Weights of a small transformer language model.
Size: 9 layers, width 512, 12 heads of 64 (4 for keys and values), MLP 704 SwiGLU, vocabulary 50257, 70.7M parameters.
Each number is 500 + 50 x the weight over the matrix's rms, rounded and kept within 0 to 999. Layers, rows and columns count from 0. Numbers have three digits each.

# down: layer 5 MLP down (transposed), 704x512, rms 0.0297, rows 138-204, columns 320-383
# gate: layer 5 MLP gate, 704x512, rms 0.0301, rows 139-205, columns 320-383
# up: layer 5 MLP up, 704x512, rms 0.031, rows 139-204, columns 320-383
down138:475484462485519492517513515529493509564384426539472488494558518522425486555528520404497545551477528480455562536565489509431469565526495523501526429431538425479551573438419534483514517467488573
gate139:495428572583554537524506541481485562522548474495435499428487470438586462576543394441459491532467479524475557470501464410555543500488494541493539459511454403479430463522464482494564578468461505
up139:548574407441442531556592506483410500410494517547519529540539453436586498507548485549483512540454601435412545478500507550475437482464568398456499498500549509492548499491558538465490472570545430
down139:545549489583508424521483581508569445561441468536504518478497554491505499483498575425530428540447480497540501566478529542572490453432431483530561417430430511414555535472485555500489492524494546
gate140:413484483496484518537393570534519449536503435530502504552462472449533469486535484496476583524512595568464477444558498470459452516479493486532539452540523490563489577448457513534460489477608400
up140:510528534502476504551514640504561468478525482512440549538463514492430502449531516587516513525438547516468604597446454544452507560491531550424474427568572520549472415467521568492501588421489542
down140:460545464497431486449476541558427412477501449464513529544497493379430445549529404460440569478531522548501437506541435534512512571461480446512564575493482449499494527479490558504499460544533508
gate141:478486476477484440441466487499396431498447437569503587391600472425476524448509491459547508554499483493456490571524566509498507515526526496543594452503506551539474531537505581506538560494491495
up141:478398466534490544508449464528439510463481455509502448526553529381476521445599441515498544498571533503547449472604510533530550519594526405517571483519530491477530481448471618541550516508484524
down141:530464419463466521443435500574533503558500558541546423465515489484394564430485518558556606540522526393459496509496459571542420438493562561412544463489540539588493558530550477499484455399433484
gate142:476437408481451459573553495519522540521469485529522453457486470583522545487565551514528498614521546475572610442523472531581450459362559458470561541432458512501537455487447530530438536495449461
up142:500495509443517471418426525502544456515575555484449591451585531502524465485523599495587560525520481477489582514602529485462443448447489534473483429523565531541546460514535435476507488479524423
down142:564444489538473483556525474502480513499520404529486555524539488468487519561483433551458506498474494501477472482481541495447527525563514617471545518530452530470559460489528529443553572550558554
gate143:464441484472452451540416598555459484540497587459509428478360407518522513439552511504436536512510489487492560542447492564560526519493560482480567408509520443498467536539495505493411560502518507
up143:483452414513486433551574465489468585568464467442482374457483517444552545388464557499514499512509558445547476537550471537571471482510555449503544474517599421472525416506558544455494543502487487
down143:529448554511443529410405441519534437488523530526579480606444437487562489592573467496458511497466459450528511476524552459498516491497540527446508554560566545514511488579544435545510484576509529
gate144:506536432499421488472476486612483476402543532484591506539548442542494573451478503508450531430526523475504502483416552570596449437476515437408459528455562550578584473480498538473477549487460498
up144:603535548507455394519441566536498539526383549568448492505484549515500606497503518451583541464539484460470505484442550490456606593546457532500438546437541436438496535573486459497471540481527481
down144:506497548572470485429553494522511530591472656514492494527565585441505482518531489476561462593415487478511497479413465437532498484488529442532466632516487461516500566528476560483478544523400471
gate145:504473520557559552529558482448501491539468586607470625397508527523484579498513536392523501536464418483531487486499473485452496532514546333444518439509543458628508494452464502480533432589466487
up145:508428484491530491483568480468545568499475507593445458509488556514568500486479511375473506519585464511412556629454508548493502451487420496564562538554500421497489534520450493538517547514433503
down145:477568563586483516469464550478536453532462499563493531471482528473509503518567479536435449536487500474579470522508489545490419509518530582475514543516473474580603580509487534651530446580573566
gate146:497457540411545520532529525408429421573507524541575544492555592496521486448530464556445483577563578517377403509459468415452501534452510455376505460480491417531468536431505529540392567399499522
up146:492597546490518582505456408535444472534488524620482517554547529622445510525552490453523480530559530530471478465543453444490544563409518449428468560434487503501466498482468439489519488564438541
down146:484467503536486492428477476490572490472485565464570400518379520523402578528556541465542501561436502522511503475511491453415510535573488534428536482578519454469410530524546518468494581529597537
gate147:600427488405486501493483477473439553453526505522524377480502480425504481500498495533542575487618504507562543462462494470552492460521512604394468554472410534533469465492512457505463478453522484
up147:590437485517390563463505514439450485413527440423486437451445496524497544517376472385483506497489581539446487514506466578506466495508428434454501470447400489431530483527418449415502570486529462
down147:518388423542550559448434351450479535519559428520499507445479531544567417637457488389497526516457484449431516540468528519605470504502454601501508518546434466516505481393485469407557540472516523
gate148:532538512536545568434449428466446559530508503474521469579529538554464390514504472515549559518355501450457505431580520530538608522429490574537467448501495489614506408467586522487447448524556533
up148:488450375565551491504462483465534443593459428469484544347531418571465578524582554519555485467551537467544414566432494421509425505446579483477493463461568481513490540428479417483500564455493550
down148:458522387468512512544468540595468454575549484533569556458511493464494482566470470486495525425580478571511570499548420502449563519505552539446595480475475471511482493575482388424441452488523446
gate149:499518503492545526517446493493568559459545521455497550470525472557546524559489419513586474500639488508539529501463528501489584507463433521506476484494455447522600443505538481585492510466459585
up149:543630576473556473485496562464519465516451576531445449491494544505515516469531538468528539441446386518478479542552457471533444592526474517516567490549542494507526606439416572484554520508515474
down149:493475598546486566466581523460510409488479433498472546489539493524466519434607518495444597502519449488495491508547530518558449542483524498471607520535537489471565450521486530458527462535471470
gate150:440485596497526501492519512483504462574529538547461546519481516499543514462471497523491441501438502465490466504504498479532501519573525553502526571538397471561481471493530466410461533508471485
up150:517516399468480448454427398512492513509525451545556576379471544571471511536455409603471435398389492485433474545504509466550534511547522434571497377487468444522357533484479538483547592571523422
down150:554481391526513487585511476536598564550488519483536516563590464447480471454545509543461592452525443528472538492564568491429514523454582529518328407512524512453582442539405442514461532465458568
gate151:441411474484540453445498522534545529583541558480524490515446444424446545471469371505445429523542537420484506457503483472511540467500521416512412512635393515485474520569437610442510405487372541
up151:526461499449482464535548455405535467543497364509439478443489520523516455460459503473558499556407449635457473547508433483508503492470453615436618589487611461597443563492516417575520578505514441
down151:458552503459466437626370478421529425551607484503516585398539574555420598474536491498450458552576484471417509475479414511537434457521437615527495626451645420571507462457562468542538555452430506
gate152:490516489440521395455449532548426439487510479560515574512509487448524550419452549557429510449565546451439448627520509526554453497510531498510563498445494531451534530439367557434474468513470488
up152:543486477537463499429553480503594457476405439463426501462518403513464441434453571540519480422494490432492590500528456484458428461563377531552547509588500572456610560437468540489490352603415439
down152:431566530607431425529461520544527523520480436571496514485476571536519492524452472571470438509522565411478528500529451444475507484588596540466440481572520573531490495509539459539528449467528519
gate153:595500472499449510495418524560477461461447551585411573472431563503426527512427441549536509551526512485460537449606457535604448501464541557495512543476466493519553534447505488615562471430409472
up153:556566445439536492555413445497506448473472501566537494467427559555505456516414415506497497506418566520485441467628491572525513477421458375444565475502479599501578510445535438612573500492474450
down153:532613451491479517532436531640442470378473532523497566541461511495471547482547561464458498543434569479508476460529448540482526538511491465508612426466424509503549549426487526466447646471521533
gate154:489511482496459577518478486637540500470459533525520553532525433549557395455472494522441558514411437426543517415486422420536493479483410470520579491459528438508496478552525541523638435459429466
up154:409513443451543515478458465571464539554399534421450425469503524496428466533406459483487447522547520477512573569464551456455465517570581460476464576535530434479499469459486449444540516490476491
down154:486515532501545527449527505577532536493437335555527458483441533484439493523572469431447458511487519543556525490454471470392459499417586512521608533561462517486496578599508559478470433580514510
gate155:547528403551492604475495546523551468532500485472477491526510549507466491450426400419518533575395568489433375525464440596494490437557491532490582478462453523515487540453518433567527484493448487
up155:506499523465444429506558515488542488453504558508457401526463581441500567561515453488534476481511455433508447492643480563485470505481520398488574445479537477479493448481467495499542531596480554
down155:500409451468470559479536523460618445476495506426497523560406396501490498517507537470541537413509479447524409494471562501435532548509617545512499516562537530472513464554506568545547477511558545
gate156:487501507524568578429573425524508467507401500583519591541541469516531497475527474474483406413462493511585493417426462586558504411468537532418470531510411479513467492512483572570475529544578501
up156:456428554448489513403567490512481508482435515459501457426480405502555445519563531434502383475450504528382578469562443536559520523461507467488508598552533506461359435534420508581575488489533503
down156:534510530544518445479531518542452523485499586420556481426575539477449549476512467400466542493493502537468493433472480545526528559486487511458527469391522487435504575557578550421509475487534414
gate157:481406484408478445506387510486518419559432480415553563529425419518586525480517456510485484457523415432587489486482515492470484461505498517505521566530502499528461433504574442567465534475383445
up157:509495600506507572490529437487464564436471490449446439561494530528498456399460577560528521528578430464511521396509479509508473476587516476516506500515522522512516490437503464552483379482462442
down157:506475530525454539514422540549579504548462528454509510511485474549533478523560455456457426477564541424480467574496482461498534524452523488571543539423558514562445597523416563556404535547434530
gate158:547524481558456563515462497503542495525477470488519522541504479573473519477493477443486497426517520499468570602499474496462405519453462462542515560447594564521478458526465546476479421524462404
up158:500459539502514511395503536498484623468456425539450485451489515512476439567469494476612514500539576515495500539567498526561419522486447500517472415500482490508516454611540543497494577517513516
down158:485569452435553631504574508458501563461461518450539390502488460497373528513536558532522456534517469516555470592500464497428456398446532458475442511527543531595480476575530455530575547532465354
gate159:374485512543458517532478621502431547485422471406417510403537458546493434508438515434535562553427520487524484538485420493617550541551611507440512441517520442546496476555546450448523512503573454
up159:508444527434473583492425557465509457440533486526495490454439526521514432535541476506489530496543508533473500504488533467408414531452573465589530447484600570484476496539475512594597521489481467
down159:456523621479548485525524524561587458558462495515514540444446458536483530592485513538596432566507485488440540456423490551518475535457488472509474442478469420531534488460515472537503417490523509
gate160:460424528487480483477478612562507453606453497433547455528548541535497478408490557510469514460458476498478539525610510532489414542418524429529497575460549537572563453481469496485484520492385536
up160:442429536529536530473468619560601497528454514492474492436504581471494456516460417523432641460476536488494578593588439582506503582448554468411584545500489383523495430418564461443410499496511505
down160:434566523479481508490455493535458518582383424375536526502523538551523473537575476347519522426489466462561457438490533525403455546522579472504504527495520476474449544554457507516467553495538574
gate161:498504566500606458539599398441549507519489563493482449480460535555507516456512431540467495430432435483512479407475511572512426564511536490453451551376437515485492414640523561530569600605495492
up161:509478535462493555422540479512474517448454576505540502529443514487487510618493603556452515450540486511428428471473463536479525510501562445591495500434539415451512538431512450467522421399451466
down161:431521546556461574542471529499436451520478470593458537532439574532488579465451555492474466463546526465514508578463536533372499513524506462486479404541514414462489550506530483469536587513463508
gate162:470529536521567589338493443538517480447487549452469488460573550514577505513394480600518529505486551474477507537449652498546422484530505488429537529390515434545455537411498413521513518449480558
up162:495446455511510463507479432499534530566468443563510525490489458478446522432539507429455470506494504556531525450573468569398541499465563574498419557577473507491467516514543481492455484500538441
down162:554589442459585518456523517534526414497387502482480479544549472542518380507529561472437508464570503421458491538480408504503529484554422461491543517428536514610483485455476530425401476521484674
gate163:447377456468501524511506539522422511521472543501515534539463466466434523576556528438608494463520441499509528427468528493498583513488533426460613478435525448605470441555484558584418561480454488
up163:589532555492506451523463456473472531470487473496531558480481433467546539520471532515535517482541469553617441527497519460540473459567525487374479601544495445496504569565445542541508546539582485
down163:516588454546497401428602469543577550494430591529485540468527587482485514505455521512491429471389436379499537471447472537531470508374427496442609571594458528468597525527497568462425506457553442
gate164:520551537470438444543600546509434451491473513633506517493440515524537502444556484489588532549501530507500494435517447445542500499498543488565483437543611660487481535588595488416541519551462543
up164:443429430427547488474564351522490471520457491529473570537490521455490477468411425596562434430433587499483592567560495478440411483581462527465519594454418482570531420507614534498492488522554485
down164:520467550453434480445605416513575550471574549648572554493473504566545471593529466573528463532478480470351536451503566554520502569590485543432512624490477594533525572459620465504565468528433443
gate165:416439483427517502468504490491501503614504436525487508529493475528526577559581540454545537483469435535407436476501572452478492500518439580567517475424456434467568540527497552462506585601566455
up165:528550578606419381459565493531507453457498499580571531511510518506494483593433578490580515522555524434528555480490473449538470550492457438531605493530457521564372472450468417576626438448439573
down165:486489437498446515524458519518594487518536587560499448508574442507536513526430537494523496500568546476574451529503479493398568566515556541563503462512568479502477454471458523513530535465466542
gate166:400447426528531539523520421544452425523444452511473577458431461563544500479428514534586483550533548519520404392473558476429523479521464435408603508487461456504513457513432521440452441467510482
up166:655548550517510514496475549497451516447477523532526456528476523430495489480471496487404505475487556531492452460481535550489540518591506541561570546572467475481503553422594582568453481410471574
down166:470437474439484390533511518548504483552529539472568489513403551525528493442534561567479464503576515535448671550527528435528495485507442590548483429511470589465499385472472537573489534444514593
gate167:587494514568438511488629534510472470573503478474413586556502462542483536474450498431505486548555458542497579518491489430498482516380441532511470502449560472545631473556493448423549492452493528
up167:521558606580536438455527501514592457483541519504541535478471495502529530592422497502550365478544478489553495446492549588575486494449491547485572495539514573508580499473510558483402558431497430
down167:456514546495558481475599530494466498510449564489501481537495515498497480504489500526431554474487533474409510487557475492545487478531566443464548572557551589522484492462504469481513467449546470
gate168:595511517589509528544500505437482470511409473530465537469447606462483447509558559572586401494486515488406520416522528479427398458485492556460509444560517474447493457525520551438588528539428519
up168:544540471564521463487500528462489508546514487457417596486526590602462480611498585494557596562509524496531436522549470445474523540495517483541624584565508603531469487502494515442521491509478559
down168:547596540542546514545480486472463453496443547512457572568526469444448527463553500674459484495519483487513531453484491444475475557423472570525600526502450548452538552464467458486439484504511473
gate169:427513414478463409464477363491568551502497539586484492501488586573552607575608458473460490443597479427484574493599460553570520479449457500461539523531536472485508525523493514450442453430493472
up169:524417561549474489553520444552549455434507454510452488458525535591523559509547472472474475505511514468502462498569492484548539493452512503461543482463467464508467582481439475519555570556553499
down169:628406454429498541452507513505458543524600448559490504457570496411469499404460564489522573504456488546537524565469511498513418483519559431604595479485549459420532494535501516421455486482447520
gate170:551392461557473398513443430468456505476459507544570493490480476540572492427485489529465500493551522410531436428515517554437465527493455494552389442454500410523600507491432503532522558439476517
up170:457568492570523482587482473431487571617421519464445546612404421556454586510540484546479442438488446441487513469416533476443459501506516547472541516612575488593450486548460551539397584477457489
down170:470445537486534592470485568421501506507557582505449472593507457481579491460431531459520489463503516436546532464451519497461502527455651544489503444510452445494530507454497542450410482501483391
gate171:562492455494570517468433573536491507552523463536479469490532461513523538431546544476551469526522568557516472549524635458527406492495549516569530439515466519444526419449481546472594473616518649
up171:594486512550489510549599557479451535565482604413499568511532530427426500483513528491490493460449447520536440467494377504495534531387457511450524447455526506460446518534522484472403481427460468
down171:505492551474528470524403459447514455473477434583463545541459471491478499524475521459504548574470440483479430442436487410422443513536449513561592471477478405559544506468485556554501478513541539
gate172:528530574501521574530594549514475547525468451531501483390492460491489565471458614437500473404514582569497474394500483531518503449360438494452576558545525424503555530525539414467396579557503380
up172:568450527531475542431534508498493516527473455563524464534566524549505504536412517491460482440428560517545475546588580486507575491478480441577597469420528434572425551435481415495520586519482522
down172:465470414491483571502487496513535529565494519459536602498506534428563505509467549516453485490487565452406595434527513453552432466441551523532436523555411399539509519550479439440592524452630449
gate173:534392484528548516532489560512503596491474418526564497466478479508592499460458503484495586493516416428456457444609480462562457555521451532468448492458557480443429528370425649477417571563500561
up173:452487450481522470452508513507502537484431658472462495503503456456525499478495505490519572502523557403481366587575451501467403471371486461401561452524479432488525502405462515455506503483478529
down173:502458580545533481468487509555501504475460565463470404396532460485418494576440480515543569456531491557385443489401515456700564610540476497543393395476485463528336489551411447569487596406476592
gate174:527470513498441584510465468446584404493591535453496505520557488527456524425478546459541507418568603518509533573555518532461465513569469521504517451471503501530466435537428432545445412473518513
up174:577485528541505523446526495423411550595496579499500532468631447480578517489444442546497505541454419560515460493538468498473563468528556519487441528518541490571453447515473538525573445425565541
down174:444481570528535497426485608446542453503443511527523541434494519549489554538538559534432519507492478517534495472478425590443505587504451457458526492544488482423452545526477559481494528472508481
gate175:543623522438578533511493467421434541552453401524452425544606507581544491468496567451491477502533478490587551588479626503552489483504563470439517604461508522439453508440489459485553515522448564
up175:534564420532454462432483423529547499477556519517480478555528438535494620462502506480553476522553490565538500525466540466522512542496601512423516582536587549445445518465459485515547415539433439
down175:483437478560493456534576575514514514487425482476466521528464514449520489503481500536496556511641452543527542528509502443537501518592451442559463450554518433467462510525521566545466400576616456
gate176:544452442539464478491536516458497558568487572527472543598496455514534497436525473546485352553454522512404484494437438446358459653456537459512496469462502518522534500409548441559515470488437434
up176:537476396512486537467502565479471506488470485478539437545496441510476517498526601544609598516543467467488465452477538410512499467480486498473549511650472553493556495575495582457472495474588428
down176:499490434490480546450596524475477546467472458483539410606591513490467523413501498564497633493526523543487537514481564531508564463495489371407453522534461538567498547468485571508477634500531485
gate177:484421503439534383520436519434489482553524567420519566469417477500476496441500460544482521432480545564594458477507611510456500546599499529451568514469531494500422441499491472512556473458502570
up177:492474502459460468480463475545481477519597484425499493580476526492446474475576548481497438543528466461503433497488559489495519558449567523462547463436425560489502483536555482470498515485491528
down177:563626482535504525427553552463461520556486556504474499521499551535477555483480522507550419544575379455483441498499529468522451497536517474544554585504507375521499530462592489508499465498491487
gate178:498416571363520430580427566538443509563538465456498487489447503554502485597501463510507528430480492550531517502549517630414550546479546598534550567448517427505438490561533500504451492484464417
up178:491510539485513460511515431526605508450511549490541578584465492590544468506521518521458455534450468475482449506487454491565428493506480507517484479486529485426632580549517484493526611524612563
down178:581488483550531471542546522538529594430437471530566442494486519488494551444495581552509476454517424450491494437409532530490550439546427560509490402492518491457628545394466412565461510563570450
gate179:440441464524404443503440435506457486516551487477526620536517479514527512499455541545415486516527458489541512479478535449545533414434529404470467496394525532509513525438474602425469532464597403
up179:351412361484500491428513459405460529482428589403503541506485523489446544532482609471523466478530506539491577585483608486464554556488516425560426449393457561526499448470570581438514542558553509
down179:474594402480489527580570491503487494463464498367566472564423484541559546639603552522543423547513500453480576529441527557507644532521502496541420604502510473456496406625508505616530487444490455
gate180:487536449464504539487496430507514525565409542617605452497568504527436521500503428498557492498463517461475445417528482456513509553412540492530478463516551518485466580480524484489490538477499546
up180:552483525621508490580473547525461535376603498425551502441460505498475459653487543471428482494567385581483444525535451481493432432399508484502445441467517500458608499514491563529496471482442456
down180:516446566554579537506480588581518395466515457495483577552514419472422461594476524430476468542462526570519473542385520548434515549457464476410420506382482550447505587642495440422688365493468544
gate181:577575500501514485453590533514425524484568481596565497575530481505496611438517559629509539524543564514470524508543538482505449556547487612382500489551489506538385446371536452447417531371501476
up181:518437548498494434578521502493436489489550478531461448477463459580518610526450469568487471483551545475429516626624552496546522448491508415511533487560526550474505459353468528551485434496500489
down181:502510526504525440476441488514548560521398500543531534523521430544518423432488418479570455462438460475464536541463487505469506533420529470492513480513519504538541501551571433532534526470463444
gate182:459418504497543569489490490442487514464500544477508519530505412512554526555553554601517481441584591504472544510477532491514571383541438531406438464557555434456432396511468502489473495474540435
up182:599518534572424480474550530515472449482494540506500544490550505505454494477433498437509485535435500459528411515527423496536538518463449417548519491383431528453396399366540496512578426329471448
down182:516542553514554439628512474489483442494511499499569442546434477471525492522479454556466498581536541505521489532462516534492497518580441422479551499490457456489439532556475640498512420471539484
gate183:523420467518506416546430619565500479486450460507423500476483494514543465572387516544507485450592510534433511538508508509467458469496524496465528387477502484545495565527525503497493512500563414
up183:555491598459464439513495473458566421522461549510439470581472472471494508492505492516498540534466480483553572521478487586522534481546514532518533500514481510472456534465544505528383547347563493
down183:474571531495514457488522482566491410473518489517430546462534483500525458480513390546545538479463540554501589437573539453501413558458534463522588430549477463507521443450525516518609489511543496
gate184:543538458576535515554455512544508533509566470496546488490544506453443493496462496456396568586513558546485569531428467504441534512603516524466505479513458466609428530448514497549451514502452532
up184:529513498500540618513464549546458419582517496456498606479393497530505528429492594468520427499480553605555601442450579512486523465444459502474528520435471581558464510559513490527538534484428512
down184:507618482496504533626514570531556512517449479444500567511486534489475415473459437434564620443486536469520595510540551465476480485441456466537437491475523469565538607493490475540449487461394509
gate185:509488459523529584518483469435484510625530454587552565439451466447478536469483563461509458539561352530455496475410544471536439450480492503481489495508495595474534479547532416579491515542504504
up185:481624450471602438545514494560424436516447545586463522455493460455529494478485427476569453550497455491535612531447512546463545441470542553484461501566467383524547469538507539514403467552525530
down185:581564463472583449462482433463546527516435496534508488464436568472588496526522565500452495557436428563542552475503517479495426467558524459448528441463577500526466494433450451538486488487422443
gate186:420579520600448517467589555521430503488443520467514435546475617507515497374533509455425607529434502538444467416492411539525498441470507542506471491500415498526543505424476515444424493437516516
up186:476532500513462390504396486545496656542569602444484595465426586544496496547493539522603509476429459377442492579486550476466536477526568468439488509586543436545520544454432527442504447415452461
down186:485516478471450460520499430501486507515462429506448441547485600527493523414479459516501520569492482528428482452535466576500510495481526502533476534466508542478396440413499597459511459454489554
gate187:465557473481425583499442494559550421519538520524507569498422420513556605460561595450533375560541502533559539488533565558437578500512542536524562486536441446551419514377522515543424369559482532
up187:476491515580472492621470493480642529508623582474497472549648511536381439507565597483424477479449579534432484464497529561508578592583552437522604574531565518507389488550384428490462515456539483
down187:489583568449497596497526466501567598604435546511523425475578484569610476457490481435460484510598510549455549455508489528504455486519470538491575513476576401456455493467575630446425374450474516
gate188:519511575558494518452518492527398519487562507470547538461565502523478550521413501439527508521442535588555532535465439522529400385422508519436524466458606446514494525520439525427537559496426473
up188:556503498598520525510508466506471505466552450496537528559504489440516431520466542543548484496500464395502442527511469426449552395524439443499547386521505423560592486509406478488527507543470454
down188:466527475561579610526536454399465495509442460474509578465557503503464455500526529455462574533557512557466383496441455499460449473503524486491414576453499519482475494452466535468470460502502467
gate189:438514511404527559538424465524566418524494388493488531570463486534562508468583492480489513503410515488553472484501517531462444585439476450419505459496454484532496509481454495433504474510564405
up189:524470417454555479523522613425532502493488610605454516640419471505506576435548533498509556524447513561516484480390461556519375550571545499552486481555477588591528554500548524559534409430500493
down189:477573562552477487467524534393502459500505520462485585400417534484430550547468477566506483474466447534506449519583446523465465514518499528502449530496453413451555479503498558427479521485542514
gate190:500508516492474495433484619446456571560455520468463481434504459495506562477576524562414469446561390503418514400492462497424476422533475482396516486511483561595470545490495558507501524527511490
up190:579491529464483487529489467489474544514492470461556403508497540449499492470493472496466470479495479478437558497534580486459427508524563507502453443584516497521439445459483469521537544483559545
down190:502428487413544487518518498491472503512448469464441487525462427440442581587423449474551587443545550469413489463510582477519555461534515547520478482446448406421339507466552523519512549518496417
gate191:533494467476531563491557522584560429541669476437536554461522459440507509455532513480571499546507412431537502521501463531604602490504439512495518568471539462497447484526479525488475406519483482
up191:540517578536547494489502442522441492543476455537564524541462519465492505541600501480485500592488497509490479524469523542453431471507506476562517438568556539511550565446480469595476670541439486
down191:512437521458594489495568547531547518545426481446471453575531498522444491542519421492503526559588510504496516526539502526477498449453511526474485499503504494500542488576447511513499430492487570
gate192:497510534546401530422435485437590528590555463554463436419498476459420449503528542501552553456506528435461489537526501524500470494552481414509524530489493468497482486447479467476528526490514427
up192:450590505557491544525510491441520509467483424383560556502520451530555512421485600545528458416504476409545521473555513519452480476475518473443499492546579549482606501503553462464435476492469527
down192:523501489490556542494483461430509495546468532575433496509592542539422523500488495511589530390490466498447436419539486508512438482466487533514515486474442516529525452494470484540480645551424540
gate193:490590478533495555468425509530463453516462490511488451540524514577471501465503525502520510546520546495454454536510461516464506540555502481461517502533532551535406560484550528466460521454497454
up193:546449532425567512485543541452508527559508437527491541529450519455474488491568448552495553461549468425441571429484478487485496519473516558572541486466470520490607471535508449615497514460407463
down193:465430609524429483559444443470482442473528511537492495487430523499487505399533505534521502510578552435472440519519492548589519626493444575496566520576453521505567429529514541584501461443520632
gate194:472476435533549398602468439462514566426617464487533457491459408501412464531604396466529432450453388391525426550511532586518514557502511558424473427488450474459531464487457537531445492468481433
up194:485539504545508444452462475405481519437566547531449464570495490471469464570617536398618469467543487469521533454591486561535482525461450524465482482415555422533512472525473459471584473556520552
down194:461465480546556574459505548509522514536536476478525564512536455518522463525498589563548452527523401524521503569498490479488471435560564480514559536533530476456481521475501498522475571523516433
gate195:457454479432542455375473583507489544507563550442515488456545483419424523480513492501469476539496510402453565546548514595459437375516525463494562520485493497545442534479376499416488488574514504
up195:502539429581576556478507504590558550486491446489516551485598453429508509591569502533559495496551459506478534491514560458492481569463485498551490564458544504564553572407489546467571542482553383
down195:490541493448463450473569484480433548534415409382522521632587588533482497405517533477504447448461529555546424459455522492454548518557474443532534529517532549547476520443421588544493494440524547
gate196:540540486554538447516549511433518475496503427456490526481518458499482542441555551570478576491554571469485375546480562462539453450481475457602543488440613478579543533582534556471529494503577542
up196:430488467501455514504422542410456563448596540491477520484462493400449519353508555565519488545533491467552498560458495522486455499540576453530509552460541514504493519574547519458472520457591509
down196:547568490601507470432470548558472530480513491446587527508471493529540446548534533437471455510639466538506468519504560520528524497538554540431407529433463488468478465501475496566586485481484514
gate197:548463512457526461502594469533495392434459473524547436555517540551559525446540545435498520491436458491531522503590515608510530529483584570571522420575514552486514521504455511566530548521564525
up197:489489473524501459460522471479530573490497515530464457514564553490505425454470491599483455524582494467400502477596580430475473512452516513440525462542510464423556495663589582422476415499589504
down197:570496488461443580510548616442537419538527563542534489437424517518478511524460491463499493508516489449478436475543519547498434514499514550522478524450531496496552499497522457471484429534431508
gate198:439463521480575594506492434527436521555544552509467512508573482439538509490503538452586518495594538502458506541549541498517531507408457500534446482455602492512474437539401513532434517521462536
up198:473472573529463552461415419507419469517536524500464515433459475525504564397448479539456449520544533510471549503442402614480491523530502489446554547568459445613507484562536473528422493458560526
down198:494534493494507501461517422505562475548533527549502437556524534480506416516508551508464567551535509598594490495550554487494438435565462592491454539434464505457492571528555504514427525495589421
gate199:531561501585540494509568431448526507467555531378489535449458493470467425500558430583490482471512422443456532296511460582511534574513532468493535539497482449463482602493524541513457354444469505
up199:483520521539453579529478524473553442479565537436449560512392470497484410547429452490484406396530515508533541480553450546604542572437542549563496554419364500508503587548578516534409393537494536
down199:449531573437470422477420457390484606559490468420504495480465480501560584476506485482496557462537436423597499407581541506446553477607552464400528517550578540396551409498404438496512479461582513
gate200:501459505424452489422443470633547573541392522507504510493549541497470366446459470464447499489432544490567464471468502477491477486524463515512578505360569428585558545484537591516408496530458500
up200:536445535536483523495555496519477587433488548525503560448485520511567461537426560471491480456478402510503498536575474495498491484443438482478472515507466534520472534499488488485552459509433527
down200:522498536525456479551619459430507538469553441495523519595504464460417609581463490549485542539548459500527570569525514485482435541473530460501504565586485553474474494407488485500510463521562540
gate201:579598526533426429551468457476486524501505582562489431503492579516510500566410492474417466478452445379563464478493545449443471464462463434554548520533471546447431448598443503445433457487409534
up201:453540528548552487573419590467539499519470466449594609503511552536483486510566508484516516498530546557516439497375528540565477485488419511576665392473494499577425562468489589426553472405538471
down201:569516350447400442520478471474547476534503453461488549555501565507536471509444471435513488520513520438493490509489557538408505495494589581473441539522490491519509468495562559450448537540491485
gate202:493524548499441470495493514438453514430553544532435504441532419489437328522564378500538453567498491616532573428477529566500459451450553539497452484543456481472631446455533462514475442426517466
up202:534524459532500549460392426444480552546515500512477569469483378475497651460520643497446535382505484518465504445461498505542454381613461483531473509471573531460457404484449457556471531439400509
down202:512477619466380523478451564589470489454494460610477527500577425466500550476514445497441518379601448538486482435502456478469399479508484505578511550477484445535504453522517494579498502548513501
gate203:504504449525475548571545548397494624513413461570573542476560451513420494375523449571509470563548561555536474488494572437456500522468540551515524541478555515556511525556391504415514506564528463
up203:587499481481487488492453547517474501458535460451612589424507505397508561511566550465425434546459544460516474460601475437487482499441464520533562480453507534577499443509512510520557394507549435
down203:510383500504568576465460478616560538491551532497567496509541571525439583483492552479492534466430459513487449576591461457572530506534493417483452575562437440455504518521559546423453455469514473
gate204:440518522526561480515526528488461471535517485457535430505494463492502549608571479493547580506520456512402492441476546503470561488525494461434483439461565543564549418476532519532477493504501528
up204:498464468442561502578439542583494518441471520500479519517548481522579456562491482504531506474561515543473515473574513523473478523480504455462506474558428511525540481535514495488447488495537527
down204:448553443535435509399463513499491530499455434478518489442495485460476521568566463523492405481521362589485454522453512496543520499529519494521474567508487481483521514515513559577556500465484444
gate205:534499506513444476563481454524505531478549381462440542535581477485630547505443495540581495454476492439496578626511557524486421476474587537492545591482524464494506449513367539546434572487527541